python train.py --vocab_size=7719 --bias="none" --init="normal" --decay_shape="linear" --dataset="wikipedia_en"
Each number is 128 + 32 x the weight over its row's rms, rounded and kept within 0 to 255. Layers, rows and columns count from 0. The size above them is the row's rms in percent of the matrix's.

# layer 5 attention key, 384x384, rms 0.0318, rows 0-104, columns 256-319
size [137  93  97 100 100  91  93  97  94  92  99  99  97  95 100  99 100 103  93  98  84 100  95  98 108  98  99 116 108 106 114  96  68  97 103 100  98 101  95 101  97  95  95  94  97  96  95  96  90  91  98  93 117  92  96  96  94 150  99  95  94 108 112  94 101 104 102  88  98  96  96  94  96 105 105  95  94 100 107  96 107  96 101  96 113 108 101 100 104 101 112 106 101 101 103 103 103  94  94  98  92 100  89  94  94]
[[132 109 148 116  65 115 124  99 143 103 124 125 117 123 136 106 148 116 177 102 173 192 181 122 135 168 122 164 111 135  90 128 201 121  80 122 175 189 107 142 101  93  96  93 103 152 110 106 130 149 164 118  70 109 146 122 136 150 135  70 111 135 139 128]
 [166 157 129 130 164 121 111 157  67 120 155 136 160 158  99 129 110 154 140 122  93  89 172 149  95 101 116 105 121 101 164  99  85 136 107 136  63  64  74 123 175  88  77  99 126 124 120 142  47  63 115 116 171 125  76  74  98 102  90 135 105 129  53 178]
 [155 112 128 113 129 139 113 116 110 108  38 176 106 122 154 118 104 131 135  90  84 109 108 151 181 157 149  79 155 211 136 137  80 112 133 166  91 106 155 128 164 121 136 118 129 133 188 140 127 161 143 143 107  96 106  76 105 118 153 116 152 112 113 105]
 [115 115 208 107 100 148 122  73 175  92 116 114 142 119 178 165 152 147 107 122 136 170  95  87 115 123  79 149 150  81 133 124 165 148  90 105 171 124  72 163 117 142  98 124 118 186 136 129 141 122 176 158 160 124 142 166 162 132  75  90  81 118 194 113]
 [141 131 152 108  87 137 138 180 108 136 136 123 141 107 110  83  75  83 141  85 130 184  80 152 156 179  85 123 124 128 128 159  94 191  84 161 107 152 109  78 109 183 113  58  61 119 118 122 126 118  93 160 141 143  91 114 157 138 111  92 123 135 120 116]
 [141 122  97 156 114 124  74 164 120 168 121 145 104 148 150 173 159 120 164 113 154 145 127 134 137 134 135  81 122 174 149 170 101 107 116 142 153 103 174 132 168 146 138 149 170 118  97 163 127  93 176 162  93 184 112  76 138 159  92 149 202 133 114 131]
 [158 149 167 124 121 108 163  66 151  79 132 142 120 140 149 132 172 180 148 115 131 144 132 152  78  91 100 138 151 129 152 123 146 151 112  89 141 143 167 175 201 178  79  93 139 148 132 177  91  57 192  96 137  99 127 118 126  88 145  98 140 105  85 130]
 [ 92 117 124  85 116 162 171 130 114 160 125 102 162 133 120 164 127 173 145  91 100 149 173 189 105 164 141 120 131  89 159 150 122 172 139 165 128 104 122 160  99  87 120 154 108 132 142 109 118  65 101 125 124 186 163 108 106 118 114  87 150 131 182 135]
 [100 100 182 147 122 129 119 108 101 155 143 141 115 141 122 147 105  96 173 123 111  84  55 154  77 147 143 146 145 139 161 136  40 129 139 162 106  79 128 143 132 137 132 125 198 123 139  98  92  87  63 124  78 149  60 134  53 162 110 104 146 181 157 141]
 [136 115 143 137 133 141 112 116 158 132 163 187 123 172 148 140 198 112 176  87 108  92  57 144 118  62 141 181  83 152 136 124 104 132  93  83 105 118 145  89  90 196 124 117 141 116 154 135 136 150 148 104 172  74 137 127 157 125 131 126  96  94 183 169]
 [128 156 103  90 208 100  76  97 127 127  96 160 143  80 104 116 104 146 100 161 154  86 173 137 127 107 170 165  97 116  81 104 103 168 198 152 174 129 158 123 132 155 152 157 133 105 164 122 102  99 102  84 135 173  49 143 135 167 159 137 140 171 135 144]
 [114 120 139 122 116  74 196 145 171 107 145 161 143 133 158 134 163 101 167 144 135 130 120 168 127  99  73  83  82 139 129 109 111 123 136 159 147  58 146 181  88  97 118 149 110  94 138 146 121 125 130 132 158 114  88  68 135 103 142 169 152 109 145 157]
 [ 99  94 124 124 135  90 118 128 114  99 138  51 144 156  79  74  92  57 130 136 138 125 155  88  40 133 166 120 135 147 100 103 108 104  92  98 168  83 110 167 101 136 151 151 101 112 138 203 147 139 151 179 150 141 143 138 147 138  89 159 165 134  33 131]
 [151 144 147 193  60 107 190 154 207 116 128 138 118 145 160 128  87 115  99 106 188 160 160 114 147 147 108 107 135 117 127 126 161 177 177 140 130 137  97 153 102 128 127 124 182 102  98 115 119 105 140  92  96  99 150 107  67 122 149  98 101 170 167 109]
 [127 120  94 105 168 163  74 110 108  84 146 144 113 120 184 142 125  83  98 109  87 215 169 114 162 164  84  82 110 152 140 129 145  71 106 112 120 116  98 105 150  98  79  96  85 151  94 132 158  64 113 121 220 154 135 164 129 194 184 125 108  69 133  96]
 [113  82 117 129 188 120 154 108 169  94 143 166 127  90 116 149 175 128 162  92 174  86 119 117 154 166 159 121 177 121 190 121  64  92 140 178  70 121  97 139 159 127 139 142 148 105 148 112 104  81  94  91 107 117 152 104 157 101 111 107 121  84 125 127]
 [ 93 173 161 114 117 145 138 146  76 146 105 145 115  92  98 121 112 124  93 154 152 159  90 168 136 118 138  86 158  98 189 136 102 139 157 135 107  68 135 103 117 129 135 192 172 101 127 135  93 118 115 177 141 140 122  87  49 132 166 141 104 140  79 189]
 [108  78 163 117 194 140 119 177 115 128 180 158 163 170 150 161 113 116 119 100 127 123 128 162 109 161  77 135  79  80 178 189 166 121 130 112 166  91  65 108 135 140 152 140 187 124  78 132 125 125 125 163 135 113 112 156 147 107 161  95  96 134 137 148]
 [ 70 192 115 147 139 147 108 103 165 142 140 126  86 127 120 109  70  91 114  90 186 133 141 104 110 153 171 117  75 134  55 116 121 140 155  95 172 194 135 162  98 105 134 135 128 104  93 113 115 128 152 124 129 128 108 135  77 135 139  37 116 106 104  63]
 [138 124 136 137  97 126 115 125  94  88 124  91 137 139 164 171 150 186  98 177 121 117 115 160 120 126  81 107 170 108 110 193 180 140 159  57 132  94 149 139  84  44 123 132 123 133 137  87 126 148  46 106 169 129 124 137 142  64 112 174 118 132 110 103]
 [137 144 133  97 160 127 131  97 123 115 125  80 165 153 115 128 152 134 163  84 115 136 169 126 129 128 111 134 178  87 131 143 109  92 143  86 128 144 166 113 136 183 154 116 102  81 157 162 197 135 241 116 137 142 150 162 105  71  87  98 164  93  96 182]
 [170 130 120  96 169 117  91 151  88 142 113  98 159  70 107 134  94 117 153 171 126  87  84 195 131 131  86 107 141 124  75 104  96 168 183 166 103 128 137  61 115 145 223 188 116 179  88 129 103 107 119  88  86 126 116 123  99 132 118 112 151 134 136 130]
 [166 101 108 110 154 122 164 115 140 120  94 198 105  74 116 105 141 120 130 116  95 141 127  93 128 131 112 132 153 141 123  99 123  78  87 102 156 135 122 111  60 117  77 155  63 104  95  82 186 152  64 126 122 124 141  99 139 151 113  93  89  93 158 190]
 [132 147  77 151 168 118 118 148  95 152 145 176  89 143 178  81  96 136 110 113 141 101 134  84 166 106 144 129 160  64  98  91  50 136 171 125  63 115 147  99 156 137 142 118 142 141 143  50 157 121 123  75 107 128 111 100 115 139 176 110 181 137 122 175]
 [147 131 129 143  78 151 113 135 116  95 164 135 139  81 115 106 161 126 105  86 134 167 115  97 125 126 162 123 130 140 141 175 170 150 124 161 140 139 141 141  91 130  95  91 154 151 166  87 142 142 152 129 130  83 121 115 153 222 160  82 103  84 131  54]
 [139 144  90 173 158 106 199 117 108 137 142 102 106  95 116 144 141 126  92 148  66 110 123 139 100 183 133 183 145 112 104 131  98 102 120 135 119  51 136 127 118 116 108 128 124 153 187 141 127 106  87 121 118 149  99 114  93 145 139 165 121  48 159  55]
 [120  93 108 193 130 162  88 173 133 147 165 130 102 126  79 159  71  94 105 131 105 116 107  74  86 133 185  99 107 147 106 116  70 128 153 135 137 115 134 149 107 127 108 146 118 132 144 131  84 143 120 180 119 183 124 136 115  95 163 106 163  55 146 149]
 [137 116 143 120  93 128 151 118 142 131 116 103 120 145 118 111 143 193 137 143 175 163 169  73 109 133 120 203  95 156 162 112 159 142 114 101 169 164 136 128 101 125 131 129 143 150 110 108 118 134 137 124 106 162 160 131 133 166 157  83 126 128 107 122]
 [128 113 149 113 101 130 104 149 151 118  92 148  91 132 117 111 122 120 139 175 140 170 126  47 166 166 133 153 123 120  89 158 152  84 149 141 135 158 106 161 134  60 110 106 102 136  68 161 128 137 140 144  89 127  86 198 183 129 129  99 147  89 155  91]
 [ 93 117 141 105  98 122 126 146 156  84  99 117 115 121 122 129 170 138 139 172 105 149 108 148 172 131 110 125  92 136 139 111 110 133  82 117 154 145 135 112 112 101 145  91 125 143 116  95 124  75 137  91  96 115 159 129 137 149 132  57 129 115 155 156]
 [114 132 164 123 116  92 119  95 189 109 107  94  88 118 139  82 112 125 128  60 179 163 222 161 200 126 106 129 144 157  77 134 142  90 143 128 151 101 109 179 106  96 137 118 110 135  86  71 124 158 129 113 112  61 183 147 124 129 151 156 143 126 126  94]
 [116 120 132 138  91 162 102 139  76  90 124 144 137 127  79  84 133 131 104  94 133 143 158 121 140 153 148 136 126 140 184  79 140  74  88 135 190 111 111  72 152  63 142 156 130 140 126 113 129 135 166 110 133 186  92 107 160  57 136  56 143 151 162 134]
 [108 123 112 173 123  88 134 138 101 174 129 106  98 123  67 170  96 112 108 125 119 121 108 146 110 132 171  99  95 163 150 126  77 125 143 155 104  87 131 151 146 170 103 102 182 134 145 147 124 147 116 121  94  78  90 176 128 103 125  99 118 167 155 119]
 [102 156 150 172 135 128 190 114 129 194 137 178 142 130  91 212  72  98 146 164 114 177  91 184 100 121 155  82 132  92 128 112 116 134 118 127 147  93 179 163 146 144 151 170 114  90 160 174 122 178 154 112  84 160 165 126  73 155  97 142  88 127 179 178]
 [148 107 124 147  74 107  83 131 133 101 141 122 137 138 165 139 144 185 142 165 190 123 167 129 154 162 148 126 121 102 116 142 149  89 115 137 171 155  98  52 132  76 135  99 118 109 102 134  77 197  70  69 109 177 202 108 175 129 168 122 116 117 110 125]
 [ 91 164 118 161 118  93 152 198 147 100 158 112 118 146 120 148 127 135 152 174 138 123 145  99 139 163 133 158 108  61 122 186 180 160 104 207 204 138 144 104 130 150 117 180 136 139  93 101  90  77 100 131 170 102 197 118  74 109 126 138 123  85 170 136]
 [ 97 121 137 112  69 149 139  95 136  77 129  95 135 132 120 182  98 116 173 150 153 206 142 129 167 136  88 138 163 119 125 148 145 152 108 146 193  86 116 123  89 120  75 172  96 191 167  71 150 148 134 141 155 131 141  88 114 133  93 103 130 138 171 102]
 [113  93  53 160 125 117 104 132  90 199  85 105 143  68 156 182  81 101 142 123  82  72 115 129 142 105 100  62 139 123 151 148 127 109  89 124 111 131 190 164 138 106  59 163  94 158 124 103 144 129  54 105 139 124 126 192 170 118 157 117 155  97 107 108]
 [107 132 110 150 126 152 159  82 162 168 123 189 150 137 116 126 105 130 127  67 105 163 187 126  87 119 185 112 173 151 161 148 163 140 143 123 158 140 143 145 222 113 145  97  83 162 114  89 173 155 109  78 105 140  98 138 115 168 190 104 186 115 140 124]
 [133 145 143 204 174 153  98 120 133 147 177 151 102 124 146 106 188 137  96 182 126 152 153 120 146 127  91 119 143 119 135 117 152 103 108 125 185 130 168 183 103 110 134  99 118 173 194  83 169 154 135 146  80  98  84 123 127 167  76 128 114 121 137 151]
 [ 83 147 124  99 134 120   6 126 144 112 129 144 139 124 170 111 139 192 127 115 216 137 142 110 126 100 137 103 132 181 118 105 119 106 106 205  89 151 139 121  93  94  77 113 115 125  91 120  91 122 104 144 149  96 147 168 121 128 116  98 115 125 127  90]
 [131  87 173 122 112 150 112 115 115  96 120 148 172 121 163 155 133  70 132 164 100 157 105  99  98  55  83 114  96 168 133 157 195 102 160  97 149 141 185 155 140  92 138 202 137 142 119  92 134 160 128  90 116 128 162  89 187  81 151 117 128 203 128 173]
 [138  38 165 140 120  93 106  97 161  89 120 124 104 140  97 103 118 105 158 106 144 157  89  88  81 141 139 135 174 147 122 133 155 117 176 146 166 157 102 134 117 154 134 141 143  88 134 116  88 109 157 169 108 157  96 142 148 137 120  64  82 107 115 141]
 [119 172 124 183 165 161  89 109 127 150 135 108  97 108 155 139 145 141  88 115 136 163 139 184 105  46 115 122 136 177 175 133 103  92 150 186 129 152 133  80 176  59 145 130 136 123 131 170 172 175 145 104 151 126 165 173 180 123 115  74 106 164 165 169]
 [151  38 132 138 115  99 159 115 139 118 153 127  98  96 135  83 163 148 154 113 147  85 107  78 111 172 139 118  72 186  76 126 135  57 100 116 110 169 170 122 136 114  69 114 129 136 135 123 126 125  85 187 102 178 167  43 120 168 184 126 124 133 142 113]
 [102  88 151 146 110 138 115 111 161 153 125 138 100 107 109 100 130 153 151 156 169 183 185 151 123 165  88 185 110 171  75 102 129 174 133 138 130 164 183 172  96 126  84 136  98 129 154  91 144  93 189 105 132 140 167 174 165 120 132 155  92 130 188 143]
 [208 157 116  96 107 118 119 158 161 125 149  76 114 149 153 154 140 119 140 127 158  91  81 115 148 160 143 176  93 175 113 184 145 164 149 112 184 154 131  79 164 130  64 104 117 165 164 135 154  90 223 162 116 155 156 112 152 109 136 120 169 140 154  55]
 [ 76 102 115  60 116  97 142 125 115 133 183 136 118 104 124 155 140 173 138 109 138 155 165 126 134 127 136 155 101  92 126 127  84 158 126 151 149  86 155 149 141 136 110 130 104  96 177  86 132 153 128  97 130 147 121 167 126  81 232 147 113 118 115 100]
 [135 146 182 149 103  80 164 161 169 132 178 112 127 137 174 113 128 174 100 169 140 129 194 131 135  94 126  98 157 149 118 134 140  82 138 108 185 168 177 104 110  91  81 131 151 132  90 161  91 151 134 147 146 109 149 179 137 107 192 146  82 154 108 109]
 [103 139 195 100 100 136  60 105 147 106  71  81 128 108 166 130 143 151  95 130 169  83  85 122 171 101 146 168 170 125 137 155 108  99 158 141  99 122 136 141 122 101 143 131 120 148 149 142  78 123 127 110 146  29 174 121 106 125 156 145  88 169 150 123]
 [115 163  66 111 136 128 114 120 118 134  51 160 144  97  95 118 101 102 195 117 124  81 100 100  98 123 124 128 195 155 161  96 149 108 137 155 116 101 147 119 109  85 123 134 196 133 143  79 116 166 174 119 167 179 102 128 181 140 133 144 162 135  55 135]
 [161  15 142  98 111 145 122 131  94 155 119  82 129 146  59 199 158  87 111 125 100 119  81  76  29 183  99 156 135  72 127 184 121 149 115  78  75 111 107 166 155 200 129 187  63 183 149  85 110 132 108 133 147 123  82 163 111 157  92 172 134  96 186  65]
 [ 70  93 149 111  95  87 122  93 145 114 125 134 140  89 117 110 176 113 148 114 136 174 154  94 135 154 124  96 145 169 143 159 178  62 133 125 173 143 102  96  46 101  81 110  67 125 121  97  89 134 122  80 120  86 134 117 110 112 168  94 157  95 105  70]
 [145 132 136 104 123 112  55 170 139 172 200 128 122 158 131 169 144 112 151 179 165 214  67 121  90 131 169 176 169 158 103 163 129 115 131  78 130 128 118 188 118  98 152 115 120 102 141  83 136  95 135 131 112  98 140 131 202 133 165 118 114 116 151  85]
 [100  85 103 111 103 139 130 112 110 154 147 129 130 167 123 107 189 162 150 143 105 169  97 176  88  90 169 125 112 134 131 103 165  75 229 156  99  74 125 135  71  75 150 151 140 123  97 158 136  42 126 107  92 149 128  77  96 139 144 110  71  88 158 133]
 [ 92 174  89 126 115 143 130 145 110  79  81 103  93 169 100  77 119 126 151 179 153 104  98 182  41  62 122 113 185 164  96 131  51 155 174 135  82  89  61 124 112 114  57 164 159 100 153 132 151 147 124 106 121 113 119 132  35  86  59 163 102 126 147 145]
 [165 146 158 102  88  91  78 184 135 157 168 137 156 138  87  94 115 156 124 113 167 167 183 168 205 134 133 152 150 125 176 109 166 114 117 113 116 128  95 166  71 114 139 179  94 117  90 117 141 105 124  77 139  53 199 114 115 136 131  89 101 130 124 130]
 [ 96 116 143 149 101 116 108  96 156 105 148 134 145 112 167 122 144 105 161 124 190 176 155  78 114 147 120 164 128 142  83 140 186 118 109 145 162 205 107 121  93 132 102 136  79 197 122 121 165 165 137 119 127  86 164 120 167  95 107  77 103 133 168 118]
 [ 92 126  63  83 136 121 132 184 116 158 146 113 121 157 158 106 177  88 115  51 137  94 172 125 203 117 141 119 134 111 167 106 140  74 141 103 191 183 117 132 201 214 108 188 156 145 102 141 111 157 162 171 172 101 150 140 141 100  81 140  99 175 197 115]
 [ 83 187 155 119 105 119 116 132 136  99 107 128 148  93 157  76 136 135 183 105 123  95 152  38 111  96 129 164  96  94 149 141  95 103 185 120 131 188 167 193 139 193 182 126 122 153  86 140  69 157 104 121 167 121 137 154  79 151  74 161 113 114 173 132]
 [125 173 140 130 166 155 134  66  79 167 127 147 114 119 136  49 134 137 144 127 123  55 118 179 115 142 148 128 134 115 149 157 134 128  68  97 176 101 112  98 138 141 126 161 185  96 186 180 108 127 188 128 110  67 139  68  65 178 165 131 103 108 174 107]
 [149 113 111 129 146  87 158 159 126 150 150 143 123 125 126 152 169 139 123 156 128 102 149 132  98 104 138 121 146  86 121 123  15  99 130 173 118  55  90  79 144  95 138 159 124 113  90 189 115 125 105 173 134 175 130  88 114 129 125  94 142 117 101 142]
 [ 87 152 115 109 204 129 184 157 117 143  98 155 140 143 122 115 107  91 168 115  74  93 116 158 120 137 155 114 138 173 139 129  68  95 153 146  37 132 151 129 127 156 155 168 162 131 117 159 148 101 102 127 141 161 108 116 126  57 126 146 145  81 123 100]
 [132 123 165 135 123 126  89 191 148 112 192 155 117 112 130 134 146 144 133 109 118 121 124 129 148 136  72 173 107  99 182 163 145 138 101 138 108 194 160 206 154 104 104  79  95 127 109  90  81 147 138 152  68 109  87 131 134  73 142  82  83 141 103 132]
 [129 114 106 106 149 135 156 110 114 119 103 152 190 165 168 160 141 199 121  70 177 184 124 130 121 108  70 124 118 138 128 148 160 112  81 116 107 163 146 145  81  71 106  83  80 142 130 132 152 107 206 121 107 118 143 160 120 149 148 139 174 116 145  58]
 [164 133 147 126  91 182 132  97 113 111 143 163 140 108 169 142 116 163 169 164 106 118 112 164  98 128 176 144 115 101 158 133 102 154 121 148 123  84 115 120 156 134 119 168 118 105 103 129 134  68 148 134 131 121  79 102 116 141 121 137 103 159 101 161]
 [108 149 149  64 147 102  81 189 130  85 127 103 135 139 126 143 105 123  67  84 115  68  71  82 105  85  76 158 145 175 118 112 115 142 154 125 127 157 122 161 113 143 122 115 121 143 139 139  85 108 109 105  90 160 135 185 172  98 163 161 153 118 154 103]
 [102 116 150 129  72  92 100 126 143 131 171 100 111 146 117 110  79 108 199 113 124 150 138 152 142 113 100  53 147 145 160  90  94 112 161 118 130 125 136 136 110  69 185 112 196 145  97 139  93 130 117 107 106 126  88 138 113 160  79 106 124 104 152 158]
 [103 171 121 142 166 101 179 127 120 123 157 102 171 169  96 149  87 210  86 115 158 189 152  91 173 145 122 144 141  93 126 133 136 126  64 107 161 179 130 114  83  38 111  94 120  79  85  97 140  86 173 138 117  68 117 118 116 108 135 146 167 111  52 119]
 [154 167  87 140 157 107 156 179 178 137 151 182 162 124  85  90 134 150 152 124 137 139 107 154 201  90 122 164 107  63 118 151 138 123 131 107 137 101  97 146 118 129 139  78 174  75 133 149 156  64 107 129  84 146 136  93 131 141 141  88 121 134 173 117]
 [ 87 115 132  99 154 167 148 105 135 101  81 143 155  93 153 111 129 161  96  67 207 158 122  90 114 159 119 154 149 120  99 138 156 121 117 156 166 196 160  65 130 109  74 118  96 153 160 118 162 152 167 171 130 103 154 108 131 125 124 102 149  76 199 122]
 [116 125 126 123 133 109 113 125 163 124 113 131 115  88 119  68 127 121  44 148 124 174 180  89 112 113 103 149 149 104 117 101 148  74 132 146 141 154 177 131 131 139  88 179 117 147  97 114 117 120  77 139 153  91 164 159 133 131 166 125 124 165  91 109]
 [ 94  59 114 127 105  94 143 138  68 117 124 127 122  69 104 134 175 167 162 124 221 150 134 106 162 161 127 180  73 194  43 131  97 101 128 128 227 193 114 156 104 184 211 123 155  96 128 130  93 139 158 100 148 144 179 126 116 163 163 121 104  85  90  60]
 [ 92 134 144  92 162 115 158  89 159 155 123 148  69 148  59 161  72  25 126 126 134 125 120 164 128 123 150 128 118 134 134 138  93 135 110 134 184 129 101 153 126 103 126 138 138 136  80 156 119 135 144 153  64 115 116 106 122 170  59 197 114 150 145 121]
 [106  99 156  80 101 131  93 187 126 102  90 194 132 191 104 117 182 110 146 188 130 141 107 133 164  99 183 138  78 170 133 129 133 117  64 143 142  93  83 170 143  75 100 122 158 130 128  98 127 100 177 145 134 165 124 131 169  91 160 109  72 128 139 106]
 [ 84 132 103  75 115 127  91 197 135  70 129 101 125  56 117 134 133 108  88 129 143  87  46 102 124 119 103 153 146 145  90 109 104 164 121 114 122 118 121 118 157 127 189 156 181 125 111  64 111  82 112 133 120 136 127 102 106 103  64 164 153  78 107 136]
 [149 107 139 132 122 177  70 102  96 103  95 110 105 145 103  95  67 157 167 171 136 141 109 127 151 129 159 113 153  95 138 152 167 185 116 142  73 167 131 100 126  99  50 110 153 115 149  97 161 161 175 141 136 140 171  82 148  85 104 117 157 148 170 128]
 [140 115 151  88 123 129 127 164 145 133 122 102 138 101 126 195 111  74 138 159 173  80 107 135 104  85 148 117 129 111 110 163 146 156 139 116  94  95 144 152 169 133 125 156 111 110 152 149 102 129 134 101 120 121 150 101 126 149 164 171 137 159 143 107]
 [148 126 175 110 100 148 184 142  69 100 143 153  95 107  79  69  51 159 107  98 124 122 110 123  94 107 146 101 138 105 135 111 127 160 120  81  94 112 111 132 132 135 123 114 203 172 142 172 115 126  68  62 103 193 119 106  71 146  94 146 109 135 124 118]
 [124 120  73 159 154 113  52  47 114 117  73 151 117  94  88 152 158  96 211 104 107 108 115 126  91 136 168 119 126 163 109 142 114 167  67 113 113  90 128 172 160  96 149  84 167 164 143 114 169 132 152 114 147 132 128 136  80 152 138 158 140 109 121 156]
 [108 122  23 159  92 176 174 139 151 122 136 154 126 153  74 187 148 134 119 134 148 108  98 149  95 147 117 169 140 155 152 100  67 165 113  99 133 163 157 137  90 133 113 120 125 123 119 118 145  77 133 177 149 125 125 103 172 142 106 124 178 165 157 154]
 [131 142  67 116 101 166 170  73 108 147  96  92 160  96 123 138 163 136 125  79 143 118 124  95 175 155 142 104  75 122 158  80  94 148 158  77  85 156  93 148 135 130 120 115 147 116 155  72 115  62 169 102 160 158 143  95  74 153 123 186  84 185 150  46]
 [ 93 153 191 164 173 162  97 114 110 129 138 166 140 197 115 146 132 155 131 102  91 183 149 102 106 178 116 115 118  79 165 112 152 122  83 181 210  87 123  89  82  86 155 161 165 165  99  82 178 203 119 148 145 188 167 133 137 140 107 117 143 128 144 163]
 [141 123  94 104 150 141 111 168  87 162  95 115  72 163 187 108 155  65  81 168 132 104 128 128 129 102 123 157 114  90 147 107 118 104 130  80 150  77 137  90 152 126 186 108 148 135 152 177  85 110 125 105 158  91 115 123  85  94  88 164 135 117 173 187]
 [116 162  96 144 149 118 104  94 157 134 107  87 158 108  96  65 109 112 138 138 145 142 112  80 166 121 152 152 115 128  77 157 139  78 127 151  95 160 138 135 118 150 169 144 123 181 135  87 155 159  90 118 136  95 133 179 142 125 130 158 123 129 151 148]
 [170 164 127 123 147 190 181  96 118 171  91 134 121  90  76 157 112 162  96  88 124 144 145 113 125  70 180  91 116  39 137 109  81 142  84 153 118 114 117 150 197 103 145  98 156 139  49 141  96  91 136 183 132 167 140  68 106 113 131 138 168 128 134 120]
 [138 109 136 116 134 197  62 140 114 123 163 139 148 136 167 119 104 165 184 163 120 116 170 139  51 108  93 191 126 128 156 165 175 122 116 119 184 145 173 134 164 129 123 102  86  90 160 159 110 107 106 107 167 124  39 146 164 115 141 141  89 105  96 123]
 [126 116 101 170 134 108 159  96 141 142 114 125  97 109 111 166 109 127 149 140 125 138 178 132 136 115  90  89 147 101 146 141 131 131 174 194 110 103 170 163 148 128 129 152 136 130 135 121 137 143  75 192 131 164 119 111 138 110 178  83 161 115  98 144]
 [145  83 149 166 107 136 135 150  65  64  95  76 137 124 105 166 127 181 170 156 147 136 151  76  96  85 126 106 164 157 148 119 107 144 143 126 106 141  80 108 147 133 105 168 144 159 161 113 113 128 123 104 133 177 138  88  89 164 105 166 135  86 131 127]
 [131 128  95 101 117 136 184 100 118 127 172 143 144 120 129 155 101  48 159  93 113  86 213 115 123  91  87 165 111 106 100  98 174 126 153  93 182 133 167 131 201  95 146 162 106 138 147 139 142 130  92 142 173 203 106 137  67 170  72 119  97 101  91 120]
 [ 87 107  58 126 140 150 154 117 157  82  77 181 108 141 126  94 111 106 124  47 120 212 121 109 168 113 102 106 129 173 140 136 171  81  96 119 173 147 115 178 155 163 100  99  83 127  66  96  99 149 167 139 159 157 154 131 130  60 126 122 127 115 139 108]
 [121 126 138 102  92 171 133 175 151 154 130 146 110 151 115 118 115 100 200 137  87  80 142  66  93 134 125  90 124 188 146  92  98  78  86 171 105 129 164 146 128  28 115 122  96 105 153 136 171  76  99 132 126 115  75  97  44 122  26 153 120 160 160 156]
 [122 139  96 183 123 111  91 199 147  89 157 152  93 104  96 193 100 148 123 154 140 183 119  96 144 145 168 121 105  64 103 149 105 124  85 118 109 140 159 119 143 148 175 156 103 101 143  76 106 104 130 151 133 144 111 124 111 116 117 177 123 111 108 127]
 [128 136  75 136 138 141 133  83  94 112 164 129 103  99 113 112 179 133 184 128 151  82 131  92 137 146 162 151 173 153  82  82 122 112 181 122 142 133  88 113 164  95  87  83 159 162 134 147 115 146 142 137 131 119 120 174 118 152 139 138 141 101  50  96]
 [ 86 158 159 112 148 133 121 136 132 175 107 179 171  70 129 101 140 175  91  92 127 153 150  48 190 112 157 133 111 111 147  71 135 197 114 100 159 124 134 100  91 168  87 188 157  70 213 116 136  70 148 116  97 124 189 174 105 167 163 109 117 202 164 112]
 [125 102 137 142 143 106 170 153 148 123 168 178 177 143 106  86 142 156 112 113 123 161  80 115 145 215 117 149 105 153 134 159 135 164  77  99  89 121 198 166 142 133 108 115 147 116 116 121 148 109 164 117 236 121 155 127 117 102 118 126 134 127  75 160]
 [ 74  90 164 139  91 135 101  91 126 135 158 117 153  92  97  65 107 162 157  66 146 123 105 135 149 107 149 128 126 155 153 140 179 128 119  81 203 174 106 123 118 196 128  99 121 155 160 140  41 101 145 111 130  59 122 182 117  97 144 186 135 127 146 189]
 [178 209 124 177 145 120 182 163  77 135  86 121 184 126 106 150 108 105 115 145 114 130 102 115 114 146 121 150 128 130 157 141 116 131 102 150 152 119 113  72 115  55 121 132 194 109 151  73 158 129 148 159 119 182 163 151  93  95 120  69 115 161 134  73]
 [118 122 126 122 141 111 148 154 147 146 138 211 166  92 101 107  74 100 157 116 108  82 173  38 100  50 130 130 180 151 121 133 124  96 173 130 153 156 111 162 111 118 150  93  71 103 175 120 161 130  82  92 103  92  69 140 182 182 126 166  67 107 109 181]
 [111 144 107 100 157 162 111 124 158 175  82 112 108 172 128 192 118  87 146  84 115 108 170 164 169  95 187 125 196 128 124 195  40 233 152 152 126  96 135 156 101 148 105 160 119  41 157 101 138 102  87  93 134 110 153 166 113 102 131 127 110 134  95 170]
 [163 135 172 127 130  61 134 157  59  74  98 106 191 110 126 184 154 165  99 133 150 125  85 118 130 148 182  41 139 177 149 126 132 141 122  87 148 110  87 128 175 220  80  68 116 145 120 164 177 184 169 113  56 157 109 104 126 158 141 117  93  87 161 119]
 [147 127 129 135 159 148 164 241 100 126 173 109 127 153 132 109 128 159 176 117 173 125 127 112 117 148 131 145 109 200 145 110  87  96 134 107 171 102 108 162 137 122 133 103 128 178  69 177  77 151  90 170  68 102  66 125  55 139 117 137 136 133 152  98]
 [131 114 125 135 140 136 139 162 123  67 103 131 172 158 146 121 140 125 116 119 135 135 153 112 115 128  71 138 135  87 101  93 166  98 138 142 112 157 131 122 125 160 103 151  66 135 114 100 133 201  95 166 121 123 136 112  47  93  78  98 117 116 177 144]
 [112  95 151  86 124 155 185 150 136 110 190 118 204 139 143 117 152 134 102 106 126  84 128 127 113 121  73 150 136  88 150  77  90 134 136 180 144  53  97 105 159 147  86 151 207  75 133 174  62 145 120 156 150 185 125  87  74 160  70 145 108 106 145 166]
 [ 85 169 127 135 110 142 127 127 158 121 121 114 114 139 147 116 102 118  90 172  66 121 143 101 162 126 184  97 232 168  79 182 123 157 117 208 134  81 104 175 143 111 171 144  76 110 195  75 147 173 101 131 112 187 126  98 153  79 134 107 136 122 119 157]]